{"vocab_size": 7606, "norm_eps": 1e-06, "rope_base": 27100.0, "qk_norm": true, "attn_scale": 0.413, "bias": "none", "init_std_o": 0.113, "init_std_down": 0.0565, "lr_mult_o": 0.933, "lr_mult_down": 3.0, "beta1": 0.95, "decay_fraction": 0.615, "train_tokens": 98180000, "steps": 5993}
Each number is 50 + 10 x the weight over its row's rms, rounded and kept within 0 to 99. Layers, rows and columns count from 0. The size before them is the row's rms in percent of the matrix's.

# layer 5 attention query, 64x64, rms 0.256, rows 20-42, columns 0-63
091:46 51 45 47 61 53 58 58 37 67 42 51 57 56 60 39 59 36 45 46 41 61 36 31 57 40 52 58 52 57 60 45 41 53 52 60 46 49 53 30 53 57 58 48 36 20 41 53 18 50 54 34 48 66 43 60 58 53 55 51 49 51 54 43
076:36 62 63 44 54 55 38 71 41 51 59 49 42 31 67 39 53 49 53 44 29 60 57 43 48 53 73 56 35 37 60 56 43 57 41 54 49 56 39 41 34 53 45 45 40 57 35 65 57 58 48 53 36 56 52 32 44 50 45 43 57 40 51 64
098:52 58 46 34 39 61 50 57 72 54 54 63 49 38 53 58 53 29 42 35 48 61 44 38 59 47 57 56 33 41 45 36 30 39 40 32 58 49 55 59 69 52 61 57 52 55 46 45 58 46 58 54 44 53 55 35 47 55 30 52 57 66 57 59
130:50 47 67 37 45 38 46 57 55 54 67 47 47 60 86 52 39 45 44 47 53 54 37 50 51 45 57 50 40 36 51 59 37 43 51 49 54 57 51 82 65 49 65 54 45 43 52 42 60 48 48 48 51 54 48 39 52 60 28 47 64 47 58 41
100:47 44 52 36 39 37 48 59 42 53 32 53 50 58 34 68 72 60 62 48 67 58 45 72 39 41 58 42 53 44 46 62 63 59 44 49 47 70 71 38 54 58 71 51 44 51 39 52 52 40 51 59 57 45 44 64 47 38 53 41 52 50 50 46
086:53 51 55 56 45 49 49 42 32 52 61 69 54 83 66 56 44 42 59 58 62 52 38 56 39 57 32 24 58 50 48 44 34 55 41 46 54 39 57 38 62 59 48 49 44 32 51 43 59 57 52 57 43 40 57 40 54 64 57 48 57 43 51 55
092:69 45 57 61 31 56 67 47 42 52 52 39 51 28 55 39 49 55 33 48 43 34 59 77 59 43 54 48 58 53 48 48 53 66 57 57 58 60 45 63 50 33 45 38 67 48 34 62 53 60 54 38 64 53 50 51 43 47 54 66 49 52 58 52
089:60 38 41 67 45 42 52 52 53 48 49 39 45 17 28 39 44 63 52 41 47 60 61 39 37 34 38 38 52 44 53 66 59 57 48 44 41 57 45 42 62 48 37 38 36 48 33 50 50 58 49 40 41 57 54 45 37 45 49 56 47 36 44 41
085:50 63 51 39 45 57 44 58 56 53 57 47 47 52 60 63 70 37 51 65 68 44 67 65 58 37 70 62 57 45 42 44 43 42 60 63 44 40 29 36 46 41 49 53 52 47 45 50 46 64 60 57 30 47 66 52 68 51 53 61 52 45 40 48
081:47 47 42 48 61 45 63 53 32 39 63 37 39 43 62 57 44 55 63 33 60 45 60 48 30 57 55 54 57 59 51 47 48 44 70 56 54 42 58 46 31 35 42 42 63 65 70 60 43 47 39 57 57 50 62 35 56 50 57 43 53 65 42 64
091:24 48 67 56 44 58 39 52 57 41 54 54 38 47 52 44 64 35 54 24 70 49 38 33 65 46 56 55 50 51 38 39 54 41 54 36 67 47 54 46 44 44 33 48 54 67 64 52 51 48 53 47 46 62 60 52 44 63 60 54 59 51 49 41
099:39 52 51 47 57 46 63 43 35 52 55 47 68 56 38 58 44 54 42 54 75 54 29 41 54 46 36 49 48 53 66 51 59 42 44 46 47 63 61 51 69 53 55 60 65 49 56 68 61 44 63 65 55 28 41 40 64 61 53 45 58 44 50 47
077:33 41 38 47 56 55 56 64 53 54 78 57 42 44 59 38 47 56 48 49 46 30 42 53 63 55 57 61 50 52 36 54 66 36 46 58 52 59 51 38 44 39 42 43 57 49 50 57 46 33 43 75 58 56 61 48 54 50 71 53 54 33 55 40
095:58 44 51 62 47 54 44 45 40 53 41 47 46 35 37 58 46 58 54 45 52 32 58 65 27 64 36 53 53 50 47 48 75 42 47 35 36 60 57 42 50 61 38 48 56 41 53 58 40 33 29 50 53 63 62 56 56 36 60 33 46 42 40 49
072:52 54 68 67 55 51 59 34 40 47 35 56 55 47 31 43 54 57 51 67 32 56 51 48 57 46 32 66 72 47 55 47 49 59 44 44 53 54 44 60 41 64 55 67 48 37 52 58 40 42 42 35 42 50 51 54 41 58 50 61 41 39 61 29
073:47 47 45 50 58 52 47 60 46 51 43 52 52 39 27 38 58 61 62 42 40 51 51 49 42 59 37 45 70 58 51 40 38 42 57 49 46 69 53 38 34 36 54 43 40 38 52 36 58 36 45 56 40 37 39 54 60 24 63 33 38 55 48 47
108:33 45 47 36 42 48 34 60 65 47 59 35 54 64 77 50 35 57 47 47 42 51 59 53 50 38 68 51 59 44 48 73 41 34 54 44 39 22 54 47 53 48 54 58 57 45 54 53 52 39 53 51 42 43 45 45 52 65 48 41 62 47 56 36
073:43 48 38 26 40 34 51 56 59 53 51 47 45 46 67 44 52 35 42 43 55 59 46 48 53 39 61 52 58 44 57 60 50 41 47 53 55 49 35 39 64 62 54 50 34 57 33 47 51 58 72 59 58 74 47 46 46 70 46 56 71 51 42 56
117:53 62 64 51 32 42 48 33 55 71 53 70 39 60 39 55 61 47 29 58 54 49 44 55 49 40 49 27 60 49 49 50 42 37 57 32 46 51 64 54 58 48 46 70 54 46 57 61 41 47 51 46 60 27 50 43 59 59 63 44 48 53 50 46
087:35 52 32 46 43 46 54 56 64 49 51 45 62 60 45 44 56 50 59 52 56 63 41 47 53 47 48 66 42 56 50 42 60 43 45 22 47 41 69 35 55 70 51 50 49 36 39 40 37 37 50 54 42 61 34 44 52 28 58 39 60 34 55 52
112:64 43 63 64 37 60 52 49 54 49 50 40 34 50 50 70 38 56 62 54 49 29 56 70 42 59 62 41 50 49 42 51 61 51 54 48 48 32 41 57 53 45 52 38 47 49 58 57 50 63 66 23 56 45 59 50 48 47 49 32 49 41 31 43
109:49 59 53 48 46 50 36 60 45 34 41 42 54 52 34 41 58 52 43 57 50 55 70 42 56 56 65 51 52 49 56 55 52 70 60 46 42 50 57 36 57 54 46 34 59 76 68 56 51 70 58 61 44 52 56 58 31 51 57 57 58 55 65 70
106:49 51 57 64 59 43 47 31 45 48 35 39 54 51 41 41 57 42 36 70 69 48 58 49 39 46 48 55 54 49 46 39 46 33 36 52 46 47 25 54 46 58 46 64 50 55 59 47 31 63 36 54 54 67 48 55 62 55 71 49 59 47 35 60
# layer 5 attention key, 64x64, rms 0.244, rows 20-41, columns 0-63
092:51 59 60 49 43 69 55 50 57 52 41 54 57 52 43 55 53 63 52 46 51 78 36 41 31 38 52 54 62 61 61 48 52 36 54 36 49 50 45 52 37 54 46 52 44 46 38 55 63 58 42 63 46 61 30 54 46 24 58 49 47 76 54 59
109:59 64 56 51 52 55 60 40 55 29 48 58 49 54 36 49 53 45 62 52 53 28 55 66 63 57 57 51 67 43 53 33 58 50 60 62 41 55 46 40 46 65 50 49 47 60 47 70 39 35 48 29 56 62 48 67 42 41 63 70 49 50 43 54
100:51 43 52 43 56 62 45 40 57 40 67 45 58 29 41 54 55 58 62 53 58 54 46 39 44 29 34 52 49 66 46 47 22 60 45 52 58 79 55 41 48 48 48 65 46 44 55 53 61 47 38 53 53 61 26 41 54 56 45 48 51 44 50 48
132:41 45 58 48 50 52 44 47 54 42 48 53 56 49 48 54 40 52 56 50 52 65 42 28 33 46 46 56 49 53 46 58 48 44 43 40 74 38 56 58 46 60 72 50 36 34 37 27 49 45 54 44 44 65 35 27 46 53 31 53 57 38 59 36
106:66 60 56 27 43 42 58 38 53 47 27 49 54 38 43 42 39 57 36 49 54 59 33 46 38 54 60 38 61 46 66 47 41 47 54 58 49 43 47 55 47 48 41 40 42 32 67 45 59 52 59 50 37 40 25 48 42 33 57 42 52 58 49 53
104:65 58 35 45 28 54 42 47 48 47 80 64 51 50 51 54 42 44 37 42 47 50 32 31 50 48 46 55 45 46 57 30 52 68 58 54 62 31 61 51 51 57 41 54 35 55 55 38 60 44 45 54 39 43 56 49 43 47 44 48 47 55 31 60
112:66 57 47 49 44 57 36 64 63 46 44 40 48 50 57 52 47 46 40 39 63 31 51 49 46 51 52 37 44 69 50 61 49 51 40 69 34 55 34 43 34 56 58 60 41 72 47 46 60 53 48 64 50 44 54 55 58 60 43 64 35 36 43 70
096:37 50 48 48 54 44 63 54 42 68 25 35 46 43 80 52 54 62 47 45 50 56 75 53 68 50 57 48 47 54 54 49 67 48 56 69 49 33 50 49 54 49 42 59 61 58 43 50 40 45 49 58 52 42 48 39 43 46 63 40 59 54 32 53
096:62 50 44 70 50 54 62 37 45 34 58 56 45 50 33 44 31 43 44 48 29 42 49 64 45 38 42 32 72 47 52 57 47 59 45 48 34 46 56 72 41 48 64 48 42 65 51 46 47 46 67 46 58 51 46 58 45 54 58 49 44 46 32 47
090:45 68 61 53 63 65 46 49 67 70 38 44 44 58 33 42 38 76 49 52 44 40 50 45 55 39 45 46 59 47 41 56 54 42 55 38 55 59 45 56 46 49 59 35 47 51 47 32 46 32 45 61 63 46 58 38 40 59 45 35 36 40 42 49
099:59 44 58 67 48 57 28 34 57 41 61 57 40 38 63 33 54 47 63 55 39 48 47 53 55 45 42 48 55 39 55 44 43 38 56 49 43 46 48 52 60 52 37 60 45 48 30 49 37 49 27 26 61 53 54 60 44 65 51 58 42 37 47 34
105:64 52 61 44 56 65 55 57 44 48 43 79 43 33 53 50 50 54 46 47 38 57 65 71 44 49 46 44 55 58 26 43 56 46 64 44 61 43 63 47 56 51 39 45 60 59 46 59 49 28 47 42 40 54 62 39 38 38 67 56 53 47 42 44
089:73 46 63 40 40 52 51 59 45 57 60 59 67 57 50 50 52 30 47 48 45 59 64 44 41 58 42 26 45 46 59 71 48 61 61 41 47 58 45 62 48 51 53 37 37 59 46 45 47 55 55 48 60 60 33 50 53 56 43 54 54 78 53 64
094:42 39 45 38 64 39 50 40 50 54 41 55 51 58 76 40 43 52 54 38 42 58 40 40 62 47 63 39 50 56 60 66 66 46 45 51 72 54 58 71 64 52 60 47 41 54 55 40 67 55 59 48 58 43 49 43 33 61 35 52 50 53 68 50
098:54 39 65 41 40 32 44 55 58 41 69 39 41 57 69 49 44 33 36 41 41 56 64 50 38 47 68 48 46 47 60 58 40 64 44 45 54 51 52 63 69 48 67 45 48 52 47 46 58 49 55 51 68 55 44 43 43 65 40 60 70 50 60 50
123:43 64 39 53 57 71 60 43 40 50 43 42 41 37 30 47 55 63 50 60 59 44 46 56 53 69 45 58 54 50 35 33 44 51 41 75 49 47 48 37 41 42 32 45 64 53 50 54 48 59 55 47 46 41 59 55 51 29 53 52 49 64 29 43
111:43 47 48 26 48 38 41 62 66 55 62 45 72 50 76 59 45 42 64 37 46 58 41 49 51 35 61 32 54 54 46 68 51 46 54 57 55 36 48 55 66 50 59 43 40 63 64 57 52 51 50 58 64 54 41 40 47 65 50 47 57 45 46 43
186:59 37 63 53 44 41 41 58 62 40 70 59 58 59 63 44 46 45 54 44 48 64 39 42 53 45 47 45 26 46 56 64 47 49 49 40 62 56 46 69 55 43 68 48 43 60 53 36 57 53 47 65 61 58 41 45 45 72 31 57 52 53 65 42
089:46 63 57 64 33 76 40 46 49 65 53 39 39 44 43 38 61 38 50 51 53 52 65 47 51 44 45 62 64 49 51 39 43 33 28 52 51 50 66 53 45 59 40 51 49 35 41 48 35 58 45 38 50 46 60 55 48 43 51 41 38 31 32 55
103:50 28 48 49 47 29 35 40 53 40 69 46 52 48 67 40 56 39 39 37 47 59 53 55 53 32 51 37 33 38 47 56 59 53 51 51 58 51 48 65 67 40 50 48 40 39 49 48 60 45 54 57 47 45 53 47 45 70 44 69 59 52 72 50
079:64 42 47 38 47 35 33 60 65 48 71 43 51 36 51 66 58 41 41 40 54 39 47 48 40 41 45 45 68 44 36 58 39 28 47 51 48 52 62 54 53 37 29 50 53 68 53 42 36 47 47 42 38 39 50 56 55 56 50 51 40 46 61 37
075:31 55 40 31 43 45 54 41 45 50 49 48 64 63 56 53 61 57 46 53 45 57 68 42 55 40 37 58 66 61 66 48 52 42 48 65 59 56 27 55 53 56 49 63 54 42 65 49 54 34 51 61 68 69 48 39 63 49 63 46 59 56 61 52
# layer 5 attention value, 64x64, rms 0.299, rows 0-31, columns 0-63
094:55 46 39 47 56 44 50 43 55 53 54 36 61 38 46 42 60 78 50 64 53 52 32 81 58 50 51 44 41 42 39 68 61 58 42 46 54 60 61 54 71 54 47 50 58 49 49 55 48 43 58 63 48 57 30 41 52 46 58 38 64 53 52 62
094:38 50 63 53 47 38 49 50 37 52 46 45 58 66 64 57 52 49 28 39 47 42 68 46 55 49 48 59 40 47 51 60 76 61 42 64 51 55 59 53 30 65 44 49 47 46 50 45 44 68 46 57 36 48 65 35 39 39 39 48 53 38 48 67
085:68 41 48 38 61 60 38 60 57 42 56 66 56 56 42 69 59 43 49 55 56 55 57 67 63 61 53 61 44 48 45 56 54 49 62 37 54 63 45 42 52 44 47 33 69 47 28 45 38 48 47 54 67 57 32 43 55 57 63 43 59 62 38 52
104:63 40 60 46 65 56 59 48 39 67 24 61 52 40 57 47 50 36 44 51 29 44 52 48 48 50 54 35 52 58 53 50 55 70 45 68 47 45 44 56 55 52 64 53 36 40 37 45 60 56 66 55 55 49 47 64 32 49 33 57 53 63 57 41
109:40 49 62 55 49 41 54 63 32 72 49 47 51 54 48 49 51 40 54 40 46 56 50 30 25 67 46 52 28 41 54 49 46 63 35 51 38 60 54 47 54 42 66 45 41 48 50 51 52 37 55 48 56 34 49 52 50 40 34 32 32 56 46 60
108:50 40 46 46 50 38 58 58 52 61 54 50 54 64 42 56 65 57 64 48 50 48 19 39 56 28 35 49 44 42 44 70 36 53 49 40 48 67 48 51 49 52 58 53 59 50 60 55 38 35 34 66 40 38 48 32 52 41 59 43 46 52 40 44
090:25 51 54 45 35 37 42 56 57 57 51 56 40 38 71 49 48 52 49 51 54 63 67 57 72 55 48 41 48 45 52 50 71 43 46 41 44 52 58 48 51 67 32 52 57 42 41 50 64 47 54 70 69 64 59 48 52 56 53 57 58 36 37 56
085:57 50 54 35 57 46 54 41 35 32 63 66 59 57 33 47 55 56 54 59 31 61 56 55 65 40 43 60 61 59 51 63 40 51 50 39 58 56 58 48 61 38 29 38 47 48 42 48 60 53 58 47 66 47 43 34 40 56 69 61 38 46 47 63
077:58 48 41 61 49 53 45 46 49 42 58 70 53 75 46 52 71 26 38 48 57 42 40 34 50 48 52 51 40 54 56 50 45 44 55 34 40 55 30 60 62 47 63 60 39 35 45 50 51 43 51 50 54 52 49 34 32 51 50 46 43 59 36 30
086:30 50 43 52 44 63 48 52 57 53 57 47 36 47 45 36 35 60 46 55 29 55 65 50 50 65 67 69 54 59 36 57 37 41 41 57 57 32 40 37 50 42 54 47 60 53 46 49 60 45 37 42 73 54 35 46 50 35 44 38 43 49 54 50
120:48 68 44 60 29 67 43 53 58 59 50 48 41 33 70 47 55 48 46 60 43 58 62 54 53 66 46 55 67 49 44 46 40 48 58 64 54 28 51 31 38 49 71 57 62 59 62 43 57 59 41 43 64 52 53 54 50 53 44 42 50 40 55 60
082:55 34 40 42 59 42 61 50 37 47 46 36 44 47 40 26 46 63 50 56 53 58 27 35 43 50 59 45 65 45 46 51 45 32 43 64 45 64 49 43 54 40 56 52 46 54 34 45 44 50 41 40 64 69 45 38 70 54 54 56 49 52 32 53
079:66 52 38 65 58 53 51 43 52 48 41 48 50 47 38 25 55 44 43 46 54 56 45 48 51 49 39 51 38 44 53 43 45 48 70 36 62 69 54 57 39 62 26 51 46 73 57 48 58 42 54 47 49 72 44 45 35 53 51 62 47 62 51 32
109:49 52 40 54 49 77 52 44 59 41 52 45 46 43 51 41 56 73 74 65 44 54 51 55 64 48 34 57 54 72 52 48 53 60 42 44 56 32 34 33 47 56 49 55 58 63 55 62 41 61 51 44 47 46 49 63 56 46 36 46 65 45 49 63
089:64 62 53 46 66 44 48 57 56 59 69 42 50 43 54 56 62 51 57 56 41 61 56 36 44 46 37 55 39 52 49 29 43 43 54 66 62 37 61 56 45 37 65 58 47 33 68 62 39 45 45 54 62 29 46 53 44 67 41 45 42 52 43 42
090:55 49 52 49 56 45 50 47 33 59 65 59 55 57 67 62 42 55 53 46 53 34 33 34 48 50 57 39 27 51 40 49 45 65 61 47 48 51 64 47 60 27 33 49 49 37 43 42 45 48 41 45 45 35 53 51 62 50 50 64 31 35 48 63
104:64 44 52 48 50 57 48 58 53 57 33 60 52 35 54 40 65 61 46 58 33 45 66 31 61 59 63 34 44 56 50 67 52 43 46 43 42 50 46 43 43 54 44 39 35 50 30 66 31 32 47 37 37 65 52 46 47 49 59 44 51 57 56 54
095:52 59 42 54 45 52 40 43 50 41 37 41 56 53 62 41 48 51 57 62 43 35 71 73 45 47 50 43 54 58 70 60 50 48 47 57 42 27 44 40 65 70 44 48 50 36 71 51 44 61 59 39 52 60 46 65 52 43 37 35 55 50 60 50
093:48 33 51 48 33 57 52 42 51 49 37 42 60 38 55 37 62 53 47 45 41 65 19 58 47 46 53 33 71 43 45 48 44 46 48 53 51 55 46 39 67 39 39 34 60 53 35 64 34 53 53 48 55 47 36 41 55 52 50 44 44 61 56 33
115:46 37 51 57 49 49 48 50 47 64 43 51 65 51 59 53 69 58 48 41 43 43 60 59 56 34 66 69 54 53 57 53 62 36 54 65 56 54 43 44 47 50 46 43 31 65 34 46 44 58 60 39 33 51 71 51 46 38 21 50 48 45 52 59
086:48 65 64 49 48 52 46 73 37 40 57 54 32 42 49 59 43 41 55 52 41 56 58 36 48 29 39 70 43 59 45 46 30 42 58 50 43 53 27 56 38 44 54 45 57 59 50 54 48 58 58 50 57 63 59 49 47 59 77 47 44 49 41 57
084:72 57 70 50 63 44 44 32 52 41 48 59 47 50 54 47 54 42 53 53 58 65 42 52 43 49 60 51 58 52 66 42 61 45 74 59 54 45 36 44 43 48 44 60 44 54 50 70 41 56 53 41 54 77 68 49 52 66 57 34 59 47 50 42
094:53 57 45 46 32 55 51 27 52 53 53 45 39 40 57 55 51 58 36 55 46 46 56 67 49 47 57 51 47 45 51 49 54 41 48 44 62 28 31 37 39 63 38 64 64 62 74 55 53 70 47 36 58 52 52 54 59 48 48 56 29 52 62 54
094:32 64 49 23 56 62 50 44 42 62 57 54 45 53 61 39 66 37 50 63 45 65 69 58 41 52 56 45 54 59 55 41 45 42 40 57 41 36 26 35 44 64 55 54 59 54 57 51 57 37 46 41 44 34 57 62 46 50 43 46 49 56 56 42
099:49 54 40 24 52 50 59 53 36 45 50 51 39 40 45 52 50 38 62 45 40 36 41 34 47 54 56 45 33 49 45 57 45 68 34 61 36 55 30 42 57 52 48 29 53 49 51 61 49 58 62 54 35 41 44 38 51 28 64 57 47 44 59 54
133:49 57 48 48 41 77 50 41 46 68 49 46 52 53 53 41 57 40 51 63 43 49 60 59 38 59 43 50 59 47 50 47 49 49 36 65 72 20 35 33 49 55 58 34 45 50 65 58 47 51 49 37 71 55 45 66 46 48 49 47 42 59 53 48
089:64 44 47 61 49 58 40 33 59 42 55 58 47 48 42 58 56 47 62 39 48 60 67 58 48 49 48 51 48 55 63 51 46 52 36 35 37 47 59 62 40 37 60 48 42 47 42 35 56 59 74 34 26 35 63 53 43 48 43 56 65 67 58 44
089:48 60 46 24 54 46 63 63 45 43 34 52 56 55 43 65 54 48 42 35 53 52 40 40 47 52 45 37 50 36 53 56 63 44 44 26 53 76 50 48 57 45 47 46 53 49 38 65 56 27 51 58 48 63 33 49 50 52 65 38 53 38 52 52
107:60 54 73 51 50 19 59 62 50 53 50 52 53 59 55 63 53 40 52 46 53 64 38 33 66 45 59 54 33 39 39 49 61 60 60 55 31 67 61 48 61 49 52 63 46 53 54 52 49 40 58 55 59 48 36 43 41 60 58 60 35 47 51 55
096:42 57 54 48 53 63 46 47 45 66 41 63 52 50 61 35 45 54 30 60 45 24 46 57 55 50 71 59 41 50 42 48 59 49 48 47 52 33 45 66 46 38 37 45 55 73 43 51 74 43 47 62 43 33 41 57 58 50 40 50 53 44 47 44
080:51 44 46 55 49 43 55 54 45 56 30 34 45 47 65 63 48 37 65 38 42 66 50 46 54 51 78 55 63 29 62 43 44 61 66 55 46 49 50 62 58 39 40 61 50 47 27 45 60 50 55 56 50 55 69 40 52 55 54 56 47 36 54 50
084:46 45 57 65 47 54 37 39 53 49 64 48 49 50 36 54 41 46 54 39 55 31 39 43 51 43 61 63 61 52 31 39 26 61 47 46 47 35 42 62 44 63 61 39 48 58 60 39 60 54 52 55 43 48 45 40 38 39 57 66 31 47 71 53
# layer 5 attention output (transposed), 64x64, rms 0.249, rows 0-31, columns 0-63
117:36 61 54 63 34 65 49 46 61 49 39 38 45 44 57 60 48 31 51 35 50 56 71 37 47 61 47 56 71 41 55 49 42 42 46 51 51 47 43 46 37 52 53 52 38 60 57 50 60 46 46 31 52 41 56 63 42 64 26 46 46 53 60 30
131:57 62 58 60 52 64 48 49 59 48 49 56 59 25 49 48 52 60 67 48 43 42 44 48 63 31 39 51 67 62 34 64 27 47 52 51 34 39 46 50 46 41 80 52 51 44 49 47 48 33 50 51 40 42 49 50 46 58 57 63 40 41 48 47
118:60 47 48 42 47 45 75 47 39 53 50 35 54 37 54 40 53 52 55 28 48 46 32 43 46 37 44 29 43 51 65 43 42 47 52 62 67 59 51 64 53 45 36 53 52 52 31 71 66 39 41 45 63 48 45 44 44 56 52 54 55 40 50 38
127:35 58 54 34 41 50 32 56 59 50 68 43 47 43 60 41 60 53 68 51 57 64 55 52 49 47 59 61 54 32 40 50 45 28 54 45 60 29 52 32 54 61 39 46 56 47 50 60 32 54 39 36 43 58 54 37 63 60 59 39 52 44 50 45
116:67 46 36 54 43 67 57 42 62 44 43 58 59 50 64 32 38 51 50 59 55 52 39 43 68 33 48 40 58 52 35 44 36 36 48 60 43 32 49 47 54 45 52 67 40 38 42 59 49 48 62 34 54 53 40 50 46 55 38 56 51 43 63 26
113:46 64 70 57 53 56 56 53 47 34 64 59 58 51 65 46 30 40 39 44 60 46 63 61 45 58 56 61 43 45 54 40 50 50 58 50 58 58 59 62 52 59 47 52 52 46 28 49 62 65 58 44 71 52 53 38 46 65 30 63 65 45 53 59
107:74 63 66 71 49 61 63 56 31 45 46 59 57 59 49 65 44 37 44 52 42 45 41 47 33 51 39 43 63 33 46 55 30 54 48 35 35 50 43 52 47 49 53 42 55 49 44 46 46 49 65 47 41 33 44 37 60 47 44 54 49 65 64 50
103:53 47 31 38 40 61 41 57 61 65 62 33 38 45 68 35 53 49 66 43 55 52 55 61 48 48 49 48 38 41 55 33 47 47 45 68 56 35 47 55 56 65 54 45 39 49 37 52 58 34 48 64 54 64 71 71 55 48 48 53 49 57 47 47
105:37 54 56 47 47 36 50 41 49 45 44 47 56 63 48 65 36 62 66 45 60 63 41 63 52 54 71 70 57 33 44 57 47 63 55 49 57 60 71 56 53 46 44 34 44 52 40 48 54 47 63 42 44 38 53 56 56 40 46 58 56 39 72 70
126:57 58 49 38 48 58 53 55 42 55 47 74 63 66 58 54 64 30 39 62 74 43 52 53 50 54 42 26 46 47 49 45 67 52 66 37 45 53 30 41 59 46 50 48 58 63 56 43 48 55 54 50 44 52 54 63 60 69 65 51 48 46 55 51
124:46 50 38 55 65 47 65 23 51 50 27 46 56 57 50 36 50 42 41 60 54 41 63 53 61 53 61 46 58 65 49 33 73 57 48 53 48 35 51 54 54 60 40 70 45 49 74 46 53 50 50 50 56 60 62 65 44 43 54 57 45 58 47 49
112:27 59 57 59 38 44 49 31 72 38 48 63 55 42 45 55 52 61 51 39 49 50 61 45 57 43 41 46 49 60 55 52 56 58 41 22 68 46 62 59 52 56 39 61 50 46 65 45 51 48 47 56 34 42 60 44 33 43 40 65 47 45 64 52
121:49 32 43 41 31 51 52 45 47 42 59 41 45 59 49 72 40 57 50 43 44 32 55 69 59 53 68 44 70 49 42 55 38 54 49 55 48 33 38 50 67 47 69 45 66 51 51 53 64 50 56 62 46 39 50 62 54 52 53 44 68 37 52 42
128:61 41 40 38 62 47 58 44 51 69 54 41 42 53 51 54 60 41 27 52 35 45 59 60 29 43 63 43 55 50 45 58 49 35 66 46 34 51 56 49 54 28 59 58 51 48 40 36 40 41 47 37 51 53 64 37 47 53 46 33 31 50 45 45
104:60 34 41 30 27 47 52 54 47 49 53 52 56 68 48 53 53 55 69 50 64 58 32 69 46 40 46 37 64 45 62 46 50 52 56 42 66 40 59 39 63 53 46 41 56 41 42 44 56 55 67 50 65 53 43 57 54 50 56 38 61 46 66 63
116:46 53 49 41 51 43 61 73 42 48 37 42 51 41 30 44 47 39 61 36 50 60 44 36 60 59 48 67 70 51 49 43 57 49 46 64 50 71 42 56 49 55 69 27 50 66 47 63 62 39 57 62 60 57 53 43 39 42 51 47 53 47 49 56
118:59 53 46 55 53 51 57 41 60 45 61 35 47 69 45 57 40 44 52 42 56 67 47 60 35 52 45 60 78 54 46 42 44 44 41 57 57 52 54 43 45 41 78 60 67 48 63 33 56 48 39 62 74 60 41 55 54 53 50 39 47 52 41 48
135:46 50 50 51 46 46 53 47 59 73 69 49 32 50 39 51 62 32 33 48 52 54 50 43 58 53 47 54 45 51 38 25 35 40 51 58 57 49 55 49 39 38 48 67 53 55 61 24 57 56 43 60 55 41 61 47 48 45 60 53 41 70 37 42
112:54 50 48 50 55 44 61 66 49 64 54 40 60 48 54 49 48 66 46 68 54 32 64 51 42 51 34 63 24 56 53 70 49 53 48 58 37 34 50 49 46 51 61 61 52 39 49 48 36 47 42 60 52 52 49 44 65 42 48 35 50 39 35 74
089:53 48 63 59 51 42 45 51 35 46 49 51 47 49 35 61 39 52 46 79 62 60 44 54 47 57 38 41 57 39 42 42 55 58 65 47 53 50 67 53 58 57 44 55 60 25 57 48 39 51 54 48 61 39 52 59 49 68 58 56 39 67 40 28
103:56 45 41 54 55 51 53 27 58 51 32 47 53 44 57 41 52 64 59 43 54 55 45 60 28 39 42 41 58 28 66 30 56 52 36 40 54 51 72 45 59 57 49 56 34 35 46 46 53 34 44 51 49 35 59 49 51 39 39 51 52 36 56 53
128:33 48 33 56 38 74 56 55 55 63 52 51 63 44 51 49 50 66 44 45 55 35 62 56 57 57 40 64 37 58 50 48 51 60 44 57 54 45 55 36 51 49 48 48 49 59 45 41 61 53 51 69 49 21 47 68 45 41 40 74 56 57 49 59
104:42 56 40 55 45 41 47 54 68 37 41 32 53 47 34 39 51 47 57 66 50 69 57 46 61 30 47 63 70 54 47 57 49 36 57 45 34 60 59 34 60 51 42 50 58 60 54 48 42 43 55 65 54 52 51 59 62 64 62 53 62 43 39 34
111:47 40 37 62 64 32 39 45 49 49 51 31 50 31 45 63 46 62 36 53 56 38 61 61 60 57 62 48 63 51 39 56 60 48 67 57 46 47 59 70 47 30 41 55 60 58 52 35 56 62 60 47 54 46 54 69 54 65 47 46 51 46 60 54
107:52 34 72 70 49 44 51 50 56 42 39 61 50 62 46 56 60 51 48 44 49 51 54 53 50 34 37 56 66 34 69 45 57 61 48 48 65 56 61 39 37 41 44 58 51 34 48 50 40 52 38 61 55 62 42 62 61 68 53 51 47 62 26 54
134:43 57 40 39 61 32 56 45 52 62 40 42 40 56 38 31 53 58 38 57 43 56 65 54 59 38 69 41 63 70 48 56 40 43 58 36 35 69 60 40 62 42 38 61 57 57 50 44 45 52 61 52 43 35 60 47 42 47 59 56 59 56 52 61
125:44 67 52 47 40 48 58 66 36 48 51 54 56 57 61 52 41 43 33 55 65 49 58 48 64 45 63 42 55 57 48 55 58 38 53 59 42 56 50 57 56 80 61 71 66 40 54 49 53 47 36 72 48 63 59 38 44 56 50 55 47 30 43 48
134:54 38 61 70 64 45 39 57 60 50 57 47 45 50 57 38 36 68 64 66 45 51 34 47 60 53 56 70 38 28 40 54 48 60 59 52 46 46 61 68 57 57 43 50 39 52 44 54 64 50 50 55 55 35 52 51 54 68 52 67 49 50 50 32
117:45 51 52 41 53 42 45 64 53 47 51 61 56 60 67 60 42 73 43 41 55 49 34 44 39 67 36 57 29 52 39 61 45 34 44 42 52 59 61 69 41 58 67 46 48 47 46 50 54 44 41 44 39 48 45 40 47 44 25 40 58 60 44 44
113:40 31 42 60 55 43 48 34 60 35 65 40 49 53 43 58 50 53 50 38 60 43 67 62 58 39 35 57 54 56 46 59 62 40 49 49 68 55 44 53 33 56 51 53 66 28 67 49 41 45 40 47 40 69 63 43 56 41 52 41 50 48 59 37
127:49 58 47 36 57 47 44 40 49 32 71 63 46 41 27 48 58 68 38 54 57 40 35 55 55 51 35 44 39 51 43 43 46 49 39 28 63 49 57 53 52 51 56 46 55 60 53 60 58 39 43 54 57 49 26 47 39 48 70 55 53 58 56 39
133:39 54 40 40 59 50 58 59 47 68 39 55 53 58 48 58 50 59 53 55 59 53 42 50 45 48 30 49 56 40 59 53 59 38 55 48 53 68 58 51 53 51 48 64 55 45 43 50 41 29 44 71 39 25 54 46 56 64 36 34 65 55 36 30